From a checkpoint of a small transformer trained on Wikipedia: 2.21M parameters.
Each number is 500 + 40 x the weight over the matrix's rms, rounded and kept within 0 to 999. Layers, rows and columns count from 0. Numbers have three digits each.

# q: layer 6 attention query, 128x128, rms 0.169, rows 118-127, columns 0-127
# k: layer 6 attention key, 128x128, rms 0.154, rows 118-127, columns 0-127
# v: layer 6 attention value, 128x128, rms 0.111, rows 96-127, columns 0-127
# o: layer 6 attention output (transposed), 128x128, rms 0.168, rows 96-127, columns 0-127
# up: layer 6 MLP up, 512x128, rms 0.151, rows 0-10, columns 0-127
# down: layer 6 MLP down (transposed), 512x128, rms 0.144, rows 0-9, columns 0-127
q118:497494525545478509492485481483502500513523534499525482488497532511517445491490466519488479552509493465504487525518556522512528468511493482485490507517472462499475532480531541469498450500508517502495473490485461536503520579500530538462440477486491515484500464510497508483513532523479496441487473493545525492440493483494523525558506508491471482491495506501554514485503536533506468458524
k118:498511500552489504527491519528503546508499520481518481527483514519557419446502493507485475555522493538507461485475506473469481464494484496528525484490503489490441518501540536491484462492507474479453486497446494491508544566504510513525504467508505512488523515488516479472468476489502465504531530481488522542462513487499487514562482488499517502526528500492504514494548504511476474504507
q119:513477518446486523544480484509498487509479481489494498508492492445477515511486494519526476467487497501491497496511504471502533527526486537495501491473545490463507504502491490559488563499509478489480525490533509481520510487514467468488541539552459500492528533511481512501512496524507489500535525467482494468535526521519493497495480522474522512501479488505476480504523470495442531523462
k119:490488492493519520507465503499486492555456500501507500501500462482459489493489495454510498499474538493505480449526504504509521478506482520513485504490508503505500511497466498509496463516498521490523457501519505527476546450499574510474460553514450486466543549520441487500501491516498507507492538517523502474532530520520507514469488508523550477511498487521482485503499501488462496506524
q120:518514491503478495485460501500503509536500494496487465470555481527537490496463468509493491511518465466551481507487493511478517484508516514503516516447506522501467507484486498479502492533465493471529522441543505488509491460502519479521541523499489492521466488471525503488505618472532522487509471492542501490462505515508511445565518516535518497550463549515507477443483503522497551512508
k120:488511490508502517454481520492515583497495502473487503538490517505527503467513540458490471492465455490521562469470520479524468532489498501484474479506524530516522523517518490498509476553523503466524483481497504493512543475487441539506494495451486496462524489544473481511465513479521526517552493495546501474544479490511532531528505485534528492526504496465513471533515460468479493499511
q121:476510483504510498499520506549512519539501547475517510474524518497478497501554525487488503517463536496492504542489495531491458491494521503471501537499508500516511515507505492452533452515509493504535455499470494530511486504477506519500494497469507485456445510480458508489499495482475545519475526470532504525443475483506527526520524467480470488497490498497512531556483507486538457473526
k121:473489488508457501498493476517523454480511509529528510506545495508495482556506508532481466518525508525481493575452528516509490520487525494490513457470493521499483498459533521488496495513501541514465507498506490498529458548513465493490542504489485498515416502471513510500504532520496492487465470487474491518489472508496494461503484498468486469498495502511526453527464483515498496474517
q122:482450545515467543514476488469520515519508489463553462497475505540419482533530512524516552538503465446483467528488524527535466463499518522522498533503519540506525496456542541476476441501469491468545567474500486540542531531499500530518495479490523534457458558495524471465466494475506502534489484498486586493450475492490491515525500483544476496511430487504532481478454565555527453498502
k122:514501525500472540515508548532516525446464485459532518551500535528486457500500452545500540508567482523488446453518535534513437496461499519498504469494485551483576494504570496466504491496516473493513586460482546501557512532521467499454517466495524461552447528465529443522474506445527439472524474550477519532514467483507501468493494506480494460571474478473501502473434552536486507516486
q123:499482533485490501462519516502459533466497512536515458516418517492459501457523506538553509447470455468493516505533520505530520494503508510512483492497516483503471501499462473509484577490580477450479542514517464529504538535480459514489496488534502502467508498499492475461495513482487511489502526477489522494526510530501499498502488520521494514471491526517528449487550501501469500493481
k123:476517525546475509498527529478451511514462502505482515503458470537467508472478476502521548495492506465578484421545504509510522453470474525534518533512481516493477544505504514495493472509515482490490499534465518559479534479461521531507491521493486494453521542498471459470489483465481522486481536544490512494524497510527492499491522524544525484497539520546508506502564508518487485506498
q124:515496526517499523509521479522451556539492525514512497483529535489493519496442452530517486504501505432534485507483469540503530451481475450511492495516473460503517514482482488495512495530514507532457527491495479511485518499515498517487493495496497511528531480492495503473540609512550461439536483504519490515454509554493489510511465524542459524580458504510533462467490505498572529507538
k124:501526520513511499505526507494498524531531476495448501519529504492480489467476518494475454558537481423509550472471422453539497500457444520527503489519455498512546467569497490487504482522492444511452485454481497484522472480539461543494508473462506513484554505516480520487489494477516462484532495498483523513494509517478521529540460500527490527558540475462518477534488455486486430520507
q125:495468503511478514495491493525517447456543515529504512482564504505457546457492514505519526503521495518453491535516529467526504441474521525508501521506514511523586461461501528512495466506520437486527465465493464517481517515474492478530483497465569497473445536504490485523435488467481534503500493506515567472436492448497491491506495546500496445538472557530502519491487531483535453500539
k125:514486496491495535499563514519534507472507545499488514461504531483465525463499491484485501508513496504543461516457553493478438478454523470465533490508479507502524542515518578525477473470484495517553485546461495485546529538440538431500510499483490467494489493471488470511468490439519564496495489501490556514514476501529496451455490496500511503542441530515513520505539551533509516413538
q126:524484474481542493491563520535506489520504476490475504503525478477525481485556540440507508502480516504507486489483482504479523525495510509486494532522523509502518503474502504501482512513499499497528538478522543486514514472469480424513505551491517520526514534482478478522476484524471481544469513540491461483511502489491510498479551467505527541472512512502515461536492458478496495524447
k126:534492509496523478449479464492504466493527479518516526450574509505523488517518491524499500514500516491492506511513544518523477501510529505481447532456484492513498510467527490513467533494483520509555513479535486514498470508426514462517531545484542496510469540484495523523501502506469491491475441496520442519517498519464484473451566499454503513494474457520492497492459493498506512499510
q127:479456520511479501498463499472478546489502494545502415536452540462463491502492495561528500521535488478510509521562516474529555496491502534519500476491480474507485541464528513486450518501510525476473560475510416506539509528483453498468488465516483522493525522537521461444532518498499443475482489503506570508491497543518501469522518488506487529488459514543570503449480529543491486522498
k127:489522518554468513555552542494451561504425505496497519549432476522516464464445491513509570537511532482555458409560504471478556457514455517550527538535499521506486518536512496509491459485537447465474494553501487499502519510463509505480482489478498498469565563512471445474483465466483466508510537549472518503519488480523496516491511495564518498527513482491501535508521523464506459492520
v96:576508505493505452483488514506476511522479507490497459481486519494462513477573504455529458510561541541503546499503536553512484558457470463520523420481522520541472521483425509491513532526478444466523551481499480540531510472531508486373476528541530508526476459496485493494500537487536499446522537522478478526537477525420481485558482443483517553521508551532553488491491517535497471540457
o96:474470571499492534474534476510516456466504480489512541442506498527482492465487481531513499496468425530503505520448491462460546516534494521511427510485514511500527488544509490487518534494459517525498489437547486497521540523557557514595529484509461478506483524514532516493500473504498496543491498511484522441478514479535531515478510545530539482490461519487514457501447428512462458479485
v97:477514531529500510474507486515499509443510502526489474474486502588539492495497432566503515538530530453411476500493497461511505462416466487549492546473398480466490469476502479513438509447542554490502554492453490480524473542492532471541456491535510493525505439536509495519510513447546529514569469565451533501493502527410483464460540516473533496444496460493484530511461505457573431555561
o97:518499467473512522508511482455497470520490465510512517501504533486489501515438506476471490465448473502585499479597501552451503534536549480444583493531472525484491486504476492462513448509460488517522468515488487489507507478539464558496539496507501480438472528472489505486486514526482492495480527474559481495501498519515516480597464512497511453535488500546505482469484560538457565488470
v98:533523475454519477485522518504525524488513493504487467497525518566530497527563468477533502520476443464474536512490507559512492491522481483505516508444491495496487516513485489540556555555477489527494501471513472524547543534459535497429489493539510506499468471557492501433520470488491541468484520452532493479495482504480500481526539446438514500497509507484527505481553509522407474538480
o98:491521562483541516493475483458479497536472462527486502503489513485451499499493501514518476461508510557553508486609483429486487515516498487510432501514512512501477477504503474464473457486444493487512497503492524508500473461594481503562545520502503513506486554497525505501500471515511480529508505517476509477484522485506500443495523530555485488546491478510502493453440489518532517493494
v99:511490510486501584522543527503487453487478515505571526534463488470454543489459503489482504502495480513572503508499502484467494521499504513457506502552488485476505470468539486445542492527486517477488509502475524492506501503496503478561506485481556509510560548504523529520484483504486591573491537518452494504441539519599516481483502555508524461496507533531480463517514489563427603512530
o99:500510482506471457506442496525498518507517496555469495500516458512550490481499511481503510551516544470481504482554467488525503510476473525530509509471516532515502549528500507528488516513548503526523520522530481492474481474445465477408465543482497469501501511480477460521491524499496445471496484493538505566551477453463500536541494425475486541501500443525492541500539504473537492500536
v100:544535482494523469456508530422527521529535491494481489493515457587516501516471466492488521514546490473453481489515483548524488487452541528490489475509422533472540499477547473464482515480543492531497490483513506495472499538504558515462468463494476495494517507514527489535495478499520508530502469546532536513483540547463482499469465526445553464508530475463475534494490500438451563493522
o100:473444514502521515531525474528489498459509497519497500508508536442515478518487458540525503489451520527551515514493505501448488504499522532475575530530463456478471471509482509514518470529527500518454503544460496509534480457507476480516507534505518493458498517479477515478512502506486488477493496498469479500528488463534499478516499499504467450491506510548498510464482578499545518506470
v101:558489472473498476421511538494457504465519521475554499462496538585508510606486513509461542502544490510471504512494497537520502527501467502490488408504481464495517506516526525471458522519489576482501515518476491548476501480482457491468504453499543474524531470459495501477489510504551519486523520516546478544499514527540497543466507499519495490475507564500466579481582542552488548502508
o101:447538536528519501562508499518550503499514497510505510505510467479528480436555483485537505472498520512523503507371498488467463513504499518518499536521463485472507492490506465500519533521534474520492544488514487446512488513526543518493486539572464494428472513521510545520513473493477504482490497502480539467517459502427543501531473514483523457505523479559547457491492511486468471504501
v102:524404453506490451477512469525532421521490530499544507509503481503569511539526500465529521515520570510497481498527481462575491554454521506525487437529521504479474533512446499521432506546489474490475488520527483492495499448530493544518524531513471510536461495484500500535553560515525455481444512459549474491550522534437513493479459481483535483482510462495448483479512525484508345485424
o102:482536544512499537530480503466495536465508462513498495446542518528459477486485494514473479464491429498509492539423557511455518440566512503493485517470491487556499474501541515546534524457516516546508516430479459538530506584492526460503480460506486497450501509540537511467469505467500527503532489492451490489440476500564511489469493499520491514519486536512537476545408472516497563489526
v103:497512536465478535436520518550530458439494495520527488503509490505467443504508538502566461501496478474485541501478518465544541453551483455519512482481513533430486445440586513525397497485511506473477530475499457514494481533483476551517536459538543499526562495471524520444458455462546516495452491516565535538464532468517567471477525477498487482456529533524551480468495502437475511531547
o103:515551469495524517536461514432431541539509492491508493474491489521561506478455486488469509502529506523570505510536431512460489545445472542485489537511479526527495550515448475470520513512441496501567492487515492447506506424524493454472498523491466517459484499543501519509534575515493501527535509537490482477486461527379474515539470503513522499558498480510499526497540436533501510456486
v104:511524493521499567466494542509463524486504503474504490508450503627548510558475499500435484551582491497490521494478495435533439500427465548518510495547443452481528448458548490495491471515503566504491547470431487513489495492473461458505504474466447494530491508487505499530534502465460518460531548520511464516484478512526518496499567508505514504497519544488491550501522468540497553493565
o104:505490458470521470504518474506518490439520528521482530508517504432462488463535486491515520461429525473522506494528497567476504504541537529467509546479470538439512498540472527508494521535482459504540498511514536504486501478511566522465503519571549479464532495500519515501467526518520499526507471486444544513528504511429510514549467516455493437515473469543505447475490592479453468476468
v105:470466454480509559511527486462521472448480537500494494523434503541504546592550517531514510498485514487491516479503511490509485504602474489464499549495558471473524546446583549526470480502509470488499495509478492513488459546531488442428480421519485466467500498566537472443510475537470467481466516473491522538522448527467537481507507435472499497470539479519519420511512522448490548550487
o105:512530522571505480457453505468474514550516509444476512477546497505464469445473457488492505489534512523509471520404502476484520455463463502573563490516485498535451486526466457451514491512465475523549507505512511500483530527514527562550502542501524522491497491496455536526507521455514499513516516522491475452440515482501504473511517540528484470525500510457522550514500469539538459498521
v106:533499534462509505471490493468511460477513511503492452524468490549483525462570486448452493518530471516545477528509498494478562473640514477505503505517527584492441512478471520555430517479525459492525563471534448538500470496490496514499487484554461522467516490554500520560496465488447498450527534555546482471503490476506504506476510382469564515493487466525493463512516505510423553512503
o106:512478545488490522533513513493471548519513494487513518530482500482452465511464506564550494471439495497500477502539497473514526530397443514519504524492477503540579510524498504406511426544394480510512461538527524482510505418551563506525512487482495454532475544502476499497528511467533498517468457506497548560464523494458530460535515562500441538568473532469512529476481455488552437478488
v107:499480507498499504574484528486504455526495556510475485494515495501569541470460459426499540462494527520517470496511523476461498489523490578495498448518547471485511523524487562517498489432467465478497469506511471495519541493497514465560511488498463510485512522497508501545514559515433416530502574473544451438511507551485503518550532532455498480502490419507501485512515515498452556480494
o107:513508518534434435471536504500499534455514488513500515469492502496448483496517476522486470483468484523506507499527543485502440468529498487524522553516493542523476536496545501534498492532501512517510502505536489503479454532439483517488507505490540500549476524506464481510478451471519559486479464508438521584505494460547503452502484519543497542493506568506493499476480475494521472521475
v108:523469513505500574485510506474519436521468482501460519510521489521564496474404591492504505465498523506485473496519486514456515537493508501526481505492534471458449507515509522435467509478495479521469458502489545475451554507476513486598529481501490483476440445449512499541498510501440498516503530484506463475491453530498505455519521542471513508497522537484490508497503496536456474378544
o108:520544491513444440520488533484502532460502492474518504468488485500483473514556443495512505517516480514514523525376502486518475503528491518477500505542495509524518466499503522540517515524518524488514514432554481503492476500478519497437464481485481464548529523502467512515482502485501483485502452515481529564534515532484482542460466489526511510487503464547505538471508487476499556540492
v109:456488550498481460559478435418503453555478523498519516528485539478537490490504527502506476523511516560510493507508523486518544478520503425491494552549488555556461469501489527498503482518555459465496491488479482473493471497544479515478556501470515455473489500483468481522428451499440447461464451535517509507530429482491518514542494485535515561473517530509447485525521517531572491465575
o109:495503477549437510441522574538522522475527515438499554517498471484463514500487476483492538455488487469494468502431505520491497496491472513535517474471517466487549533509504497472477510482444520458520518531520507518495502506457555494513472491511461533513501510497504531516510506498528547503523523502528496526472529578451507546444491540478499491494478463478538503569500462490472473485446
v110:509551490500506503498517489459568503520506483458494544482511489445503486501450487518470474516484524471508495488512482556528423524520566475478502488491498445465570546474498449550504530501503428541512531499503496463472502545508513588442498445529485534507526530554497484484489464477472478480506480495541511486506502507466444525548514509484523550532525472472509514499433511489549508422484
o110:504423470544540496460516505566453497505502514481484485506535530491494508520550453507506536471517470532512519479439541482460535465484483516479538512504527512541423505507491548470484504505476517469464437532469547507528501504501459450550515567466553502467499460479491522521536511546503526494498556499469479479500492491526534460465520485553475519444492527486542477509491475479496464551507
v111:507460477451497507482536504493517443479506495508492464539429520473453508485550510497557436505491464462507514516507494511500548522528555495473503523488516494478483571533508519478560521517529418496492520510546460532561483550525533543507480475516547513516563478532542534481491485507522547457511484515424536527492489451470507480532487468450499516470529556471517439507504500518440502489442
o111:499549560504496520525446490485446530559453464480526485423553506563516492490483497543494517515509525504523495474527497427510513517468426515543473472503521499559503486481488463492485498512466521552513491472491505479506533445543476443496477528476475464501494516497487507482501513502508450525486527518555491486478530486517489524470505473532487509534515453498486552499489457509510529532541
v112:454462512516537583538512528520478549472517418519483534525431526465512525508453445509516546463477502396487520487501544519439582521423519494487497489521517440532479483495505497418535519495482485476473378524464498487452469541523512542554558453489602496519512488521527484523476520487550479575522384474439529543467477455376462509476526539528541515487470438490512542495469482488598465527545
o112:519525476513438439453466503491530452575451527457510458491531465519526483511492572487453474469514481545506536513499450493509403506542522476485543496509496548472468501519513499570518506484530513527480510523494491469549565495475445528460468521507464492489572480432491512463479454582484526441515585487579471442543474534583479487538505508504485490462514517424433473477566557479461570564464
v113:488451492529485473487507481514453479468535456534472478499508499515483523508474487484508523476520558495481503493494519518515473549492514544507493509492504451537531507505424462529492509498461557503486538467543509496468428465457480507514484478522450488520506517500493482523560573525527488452558509538494534495504485570495484534466455486494487495549470493476488525496450492516533432480470
o113:510501487450539509522505477509532501462490513491526477473531532495497491475546509536474485525480457478491489524497537491508530451504529498475518511488475527499529491489547533488537492500518473501501476492472491510529551521528510489503506499480539500493504479529526484455450494436475474539475497460466495493503513431540550512543530525491512475477489549485506496512475525492473487508489
v114:497504434521497474451520469497464486506499513518523463480510497548472486504576459514470497533491503489500500513494485527475453483436522530509510506465419479488552500532490449490565464521474500528522518501538497548498539488488493519492526535496496507506537465488512515483540534515546497464503461509573472491521500457521544501510461478550536482527513527499533545466486423467465460546499
o114:492524523461541530528485499528528497501490498521499501524516508497511518497471562494508530500509512510459499493585493489530547496536532497484487502490489471479487463468490525562466524502524508481474511479430497504507486503537518465491495451506491501505502519544515490470478507511483479518505493492451514490495546515496471499462498453439467478485496472484474458524511583518501536478508
v115:504498527415527460513513510495531494470497562497504434511505526444479426458444511447574495505468529499498499498496527569538468502513501525454513467489497424536524515495470526505500494522505481467509506496496440521499456486527494521497568447565523518523539461473472484496463502516559506427483537377393481508486526553485456487496588505494496508528511498492582478505498477504515483486496
o115:504511483553468495449473503508481496510457472498517547445530467528507508493545468518479475481547451507542511485521517467448467507504511478536474531509509560480431511486543478492510537490431494529496495505495496492518578543474514466508455551472486488500469500520542500476510488512454489562525521568548510501496473490510542490494476490552508547472479496471507510501438472515468468498481
v116:412455508508499458456465511537495505559535469518504465527509493579573503485444608517545502519514473567422520505479457463491535496465490495523508534503455518407569478506543492517517516598471501554516465513510503451505488523458482489622426543474486504488546489525509505496560479469472527506462517492531558463463536462561550489505467527498528493503490496482503457490504447477465491492492
o116:542590493439500535543504475426503496436483469526486472481486543450532498538533462477479508480466511454562519490614520506550473505524543523479424504507508473526451500486501521504501487471526499474502528476460523532461486444516501501430515472515478512538462530510522492471468573526522510511510450513442461530512466480497449517494484491506468458510541467579457552477496572527540561499486
v117:504584440508488500499492482497512562448514476478525541488489506548498441586477484552508455478543459489528499502483520513474393476540521522500504486478499483460563522501512457498606494544489498496495497494507469508477515473510489509439496421506450505524470549519494505432414444498526575499502536484466546536526544490567577502525483500535487448512571488521498570502507500492440602451505
o117:466468477519632497484522543571468477548496540560442469524519492436492544451537518495513548568470605486454518487550462486490541505454492525465529493538506439508423435495448492512442550496583478474500530539462506518466456530473459487497517584513567521472523463500489505539557529499485457519500498503494471451532470489474464483448505460454458517475506493461557437506545534512515426550524
v118:567542488498515497527507518489528500425525512499494505528392472588459521437522564500456478478585450496483490510514523449530466538448490460526503485454513509497449492499511499499510490512480502491539441497520543490531512449507488476444453494463460516490523537491476531547513387534452462514508552466482485512449503457522491476487456505489573483478589532500527492515537501522450510510512
o118:483481536513462540464477485471473506506507475546478503499529536453500497548484468517551486563450562470513530501487461476477538503522501559482491512535468507474533453493471496516503505490573481546448550468510464477462491455485578517509495509566479455488481494468504515475486566480543540494501444552504514467560500494539476520469477498478469469530478463530477507503475536486502505496519
v119:509560519447500498521498553557489540557484464497506531485495526424482505557473527562478456478497490511512524505487491479456516543443462495481501516474486521544522521482486506390511490490469497441486523508559526474498489511504531527508482497517521487527430509475493481474521498493533548494552483558484501509527506556431485510479463501485513539523489515484413547508500540586479551511458
o119:487460539513546488467536468502499439463518483527511478488492523504514497457520461499525512548530489490488508452473539516494495517533495486500487463512508455501505516537514455505546482510506526526485489454534464472499466484511423481497502539465525507520550493486503520529486450491479493501460537461535483504504496475547499512581532511483504489476494529513532460484523503497530471527501
v120:438475487498492501492453515534472469519490487496544516514539505451531469513459517521544483488486499603478483489489482494493568487496496511530503560550494527453486515448475518487500462534471524512515455483430470476460470468540522516498537503546546515494540493531509473498494567451503504484442477483439472487558483517466538510529550530544444475513484425530512450504452497470565495488492
o120:535531442523462508492520498469559522505465537488457532478478488487495495486499488475445526469479476466483539508515512544483447494508514457484461446497521501550462501561548473528488538496508495448544518503519533527474545574466488532501501475479477507518463495515501511488478549550486494529538536514490495478448504523488491475493484509502544508457507507462504490511528473532495454507468
v121:459515496531492509516460513516473509548504489494569553526558514465501415527419460550447500509572485516453503486500483498504513493434537511501501550472469502427543534472463501435527503507527506536492500513470542508457483501498524586525474476480525531524593526537531460504546521509522469506513487542500494528476492473507554458527477575544570528545520463468534460505499472495562520460529
o121:531525445517492516476528464540530484494513555508480481460479523474528549473529509468505538503414527452498526456535525547499483532533522516513497503530507485512432463531554523544482555522555494477504487496495520503513500491487466445458493526490491486488481468475474555488450537549465512503510533494485469435527512524495426539495485457468462478439530482484467498509515560493502517529485
v122:462552516537520459501523460510589526481541423502498483484492487525492446515527498505472493481495455464510491492518488551553488490440497518527497512478448490479478545495477430530489515556533507506546508503457462484467474446502510523469474497524485497501524499574476512483538478503528545524450454517564480486567540434473483493478531457541567517489471495470540496496448512385532473510491
o122:532408471479504560496498501501467512527469516520489489589512508498523525549482534509506519518518531506479473515449501473475530506518557470443499479524477500497476445481473560490480480438519460511449495526448578511516533543558500522523512495481527523425475480465514505495516552559517530491530542474506521424451471522544500453465505490464425525516482477495491479516483477547534510530487
v123:514494488475521501488523455529528479492498509490521474510437527511473570552524542442538519548512451502519505513464493519532550519486478518526510414498468473500550519432553456540576471515478579545512525498422445506497418494475513498465447461527510492513552491581497476431555486503469557523499480492536531470497519476546511483521568446484463525492481473517551488528491491475450468545512
o123:516487527445517508526451511469482515525521471550454471519538491499538489507484467493464463476472533514526475495653486449483469453490523473489501548467483528503467521559469519449456473488452448472522477562486573490506541474505475520538530550523542529416451532468529505477467540516549479512478544491469477511489471488506529456526505549529506486532494517500460504436492513514545489514504
v124:500487435540477507534523538475464576512516523498491491483546500508508469534460440532499548504489527505519478513496480558465453467536481482481481515456505467459490512526487505548538513467499513523468519521466508530485519494446538437464506515499474459471488493491502506475505528472549514540507471453531462516499492523498556479442512448530483445503488515535468549471524511519433576476559
o124:484549509470553467491511495495554477509463508501506527563444485498489511492553533457498463453494516492457507485506491459542490475492546496523547513528491502485525438474501483472494502543496488443520512528517496514471465535529460530480527532509496563539515518523485461517471445517432492465496490516479514460527533526478447491544477541514512524483532471469527491471460526510538477516507
v125:464488529474517536516516492479523495512454568492554477475487516441489547476453500484502503505480523522495476516490484532555530433493487455512489531490492466513512514543456534548480489445517440510525523515488441470495444586479512508512544532527544478519541509523498506471576487472469434429505451509590484499523501478514488478515530478513512532471461499480539515498531517470537527481508
o125:517504495508460483463507524479468515511497458462503519557526495537507490497516489477479519479518440514537433440494565462500490500532515510506524503481516535520495561446562498429481465532401534460498482542505552476514515448533499501503490482481477513426477498512501510530502512499498548513483543497483505524464507535446515500506534529549500527519509499527488496536452435510499477543502
v126:548479466470494507471488478508458442489509469520457474462462542533536534565583523467545545468474488419489513489493520517423497532592488483457518537487550512578506551526481526545476478475437477499504484453542464508487536541512497540461475527519481487482353451447526498439502488540546494454519509504552531446493484539476518544492479427460527512543530492505496493487521462523440515542416
o126:470496602488557494504492515480497530525508459478509471470522488493452488461454483535516465532555452581497502528513510443529494495465445499550511477497514480506488472472508464456542481497447508514486495492514475509540457487556475476569520428500524488583558555552499507530532450426469468537467487481474513541495523456525512405521540522495465476534459557463516524471510534512514498504531
v127:464490459477474456529503513467470549462480603484505485480524504491600532535518491507543600491491535533497518493506504539505470502567507528515503472528514483457496487480549536528497525490481503523524473522496518565484527532467505488520485455515499506501501538524544468471495468483538512510464539382477507479505481543531534495498475543475442492481537485506451445498514534510408520433513
o127:500544487560522494525494491499576475519488485456505537506493481508439487481531459479519448482516500509510493509409500476481517479506440493535485505510545501522457501496481454483516517508537505487527561494519496502500470520547524510485505530462492490507500462523428494521514504467484469489531493530503478547501499447472478493466496474556530528502518528526542539517511450513548487538503
up0:480452463483490474570469474540512425520525587542542499518502501495523518533491550533553555493553495526486484487535510451566467499465601485491514534537494496494511499433502516521471524508508485469504490507482487484471502587580504479417508535528497487480536457530501402532465497505485556535462475490487596522449480463518536508556490571496455493495431461449483484520489531414559456583457
down0:443531522607558493522499473510504451431515514497513520519500490566518500478488548490436468543538475487481511522502456475522471563443475553503500580504480477437481469474467533444413539518468513480425563482514497515462583473435522509492556458499476484509515529465523427568511502535513520476522520525525492470464490506446492504461540502421450514516532538584538538536451495503454479523482
up1:499487459439523501477510472519491495479484518525440489468504529479459490490484487546517532497425445518409484501535531473436521511499592512458528455547487496519482480451473471549560462461533449533519487488494501463440489525489533532452529488488548537540506542465485468481497492551510536505445485537513489549517448522470467420531568459579488573443455487587521512500523539543519545549494
down1:520591456533457524476525530458489535498512531447556484493490565506456486460472554499465520525548481444461527485494517528574509548462502519522477529457440525476484572501470479475547513471485541470572521552442409524447494522518548530485473483498524523500453473464494482449469419457467544524480499508538473489520485496530550484527528405487550522516411529480536480473506452503472465541531
up2:517503476505525579575486573535483470457443494545563559493469504538464516486508502547479511544573505518533501415551443455473581528475594514428494484527416479533462489516457516491521459510422484502470567480436525460497522497530548503509495483463503524504514491514465476437556503463490509547543409557399431543536442475446525504532545612520542437516545495439485460463493450517562632453512
down2:573613486561511426560472469503428492542522424435528408457482514476560553562527531465525487472495501550509447475541439542465552443432521534528486507534518464452492540517515498535546452468483552528526543472456518531572487471490541576516480480424451450504546473530453540461535597498596530529387483505437476467523501548495443514497478472539515554530487462481447470434480426496441534539488
up3:444510455506537543467503512496414475558527538549495521530495497455490497448574576462604454563472494497448556478510493512484487555508497499465488447461540483496468464473472528493500541499532518423506509505541459443491485446489455521478489563493497484540524486424484487538452494521489438473533472494482468530571411583438474508451460451509536613446556562494510477512566470443485506559617
down3:458469479514470507532471454502501511483593470512514526480572507487426487525483483579516463498494524449571525467497417464489465482525435468429516505484558445394547584507466523503494512506542489464485537504577531543521480466528502497527506451532405494523442449455537475516542491472538530523521450542559512554451498533540494541553510538489450495499545494479468461502548484469554536514395
up4:494478450511533472466420478457467454503484465531511466409517497414542517406547531480435585485573536455548542513531556480539464493498538459427528513495515529452527474518420493454442536546552483533520482430494518522495468537472446497538501547516428501484552548507407545567502540449480526482504456488460491506490492492480534492499427579479532528483507518537492496528521479518551462491546
down4:505527486518569425470461470493545481566442521546482509568520583582495520461445548526499536518491449528567480430525527486555464497476549447443497517528427537491527498542477490527474521447453456514487578494455476528524508471453507494395530501529515505391496531500507548475471564438456506536508483546550517493490539442450494479591468516517497508548507484515509499516447506449436467587470
up5:364518532540588556519452522471519472542485489497546549490501509435461495497518488591513450514490447487482510448536473489580499484478540600471502552526486560491447490470521486514541510546528500490507506531478444492481470571531524510432450530545420525450533437517496479537549497443511515507543379564490551512480484462475495575452489476525493483482477486551436431493474509520494470533591
down5:547483554397402494501440429426457547468534460510472537475530461486598501476553479503516505479509470542484517434524553492498536487493478438543464570465575483471447515520460474639461465490512451473522544480435493543470553495510490514512605521422516518547439452445534518540522460461519521507486463463454504594444528551556502393484487450574447568527511432571511546514483476508452563529435
up6:470574474479537470500490529506577519462428501479511529489444542510500587462514545509489565461514452532498517496520515457511478502473505515462544518550460536478513488455555489473545449472532493473525452473454463452460465504530490501523439480524458461482531520548480488560582444541474481446518485535474500522516532496499494512474473461537500524514514504478477504493503492490467514511562
down6:530530492523531538506545520521480531525506498421491551498502537536490517517518480454434466486449509497514487495461498527508528519502476505498526501441509516499479509493585505426481491472478497523468510535440458556484503465450489491548543474498505455542506494400510502547492428483483513501544530497499526538454533511512505451482563533480517460478491550520489514538530515527435437486511
up7:494506514495519578444463488527477525504545551498531457489482492436415510508531581525536448510486471509421476533516497486428550541472521501430490459454490453457500470443491470545499455483508521537490494513507531430497515535510430439462469477555488494588544429520493470516463503510569513558516533543470569535493492480501479497470490558553511482543506519544485468480544565486519515488546
down7:487519520494528528468442521511492529518514482498503434381519496501463461477547545489459503536514475458468483490432454576493505576462553500494521500493454513430538434520481487454522557524565493526475478444582512531528441528487497455519471583533451458544506478501482496592489529453517498518571457480492446507406457531470513488561518512478493510511580523503535478491439528536524515524530
up8:419446557525545463531437464557542436476485542524500472473472504483442561521469522592529445542545571524448531518533451464504484554508554496495479466495496494438543486517499497511469497530442453463449517446460520403504518491477454462504517556576429527553541470536444501491494515531458477484525476512550507486436569483450477522476428587517580531524455521512443473467477492557548446603467
down8:557535529448491485521550532462492544465519561576476508494498462416499403515521528560568532459511474455472539521494481551568498510422481448533484482479448543472514459422557445444446514484588519515494470491504547578525492491506461492503477577493480528499470495585542510351504537488460589453540444498517483510455495453496456570529441478547424517536551560453513459473531451530478517555517
up9:470497539556531453455449503578476440426420544494575494480488525446526472403496505485501523532471549507522505434496519476479524565581493476443555571511487489447478468502543477528464497593428520509487553458541508479524458486517502511449514574513496526464635517512508548555532489529539490459483410527532507533502445529481530542460501439548485479531461506528530463503473568490568508456433
down9:400534449458510531532501456517492548486552426428459523445486549536515494538506516483530487481527484469505547514508516501468469493473487535489529482543495492472462560525487562445527451578447510482505558536518495423459503511471575495471528459445467573562462503447546621487489506499468469526397474528497444559513478476470413507518501544554546449508428600587519478521511480503473473482489
up10:526438523491490563457493495497494506533404481527522558451517566535529469516552475551485481459555501533492496462550538516452457515490508441471513488499521531483516458493460545463543463472526437486462521478532450484433520508490570468521516485478487496538572481486430496506500510538516514447543439539490493464486475545543491543535509513539489481532526523529426469465499512509483532491501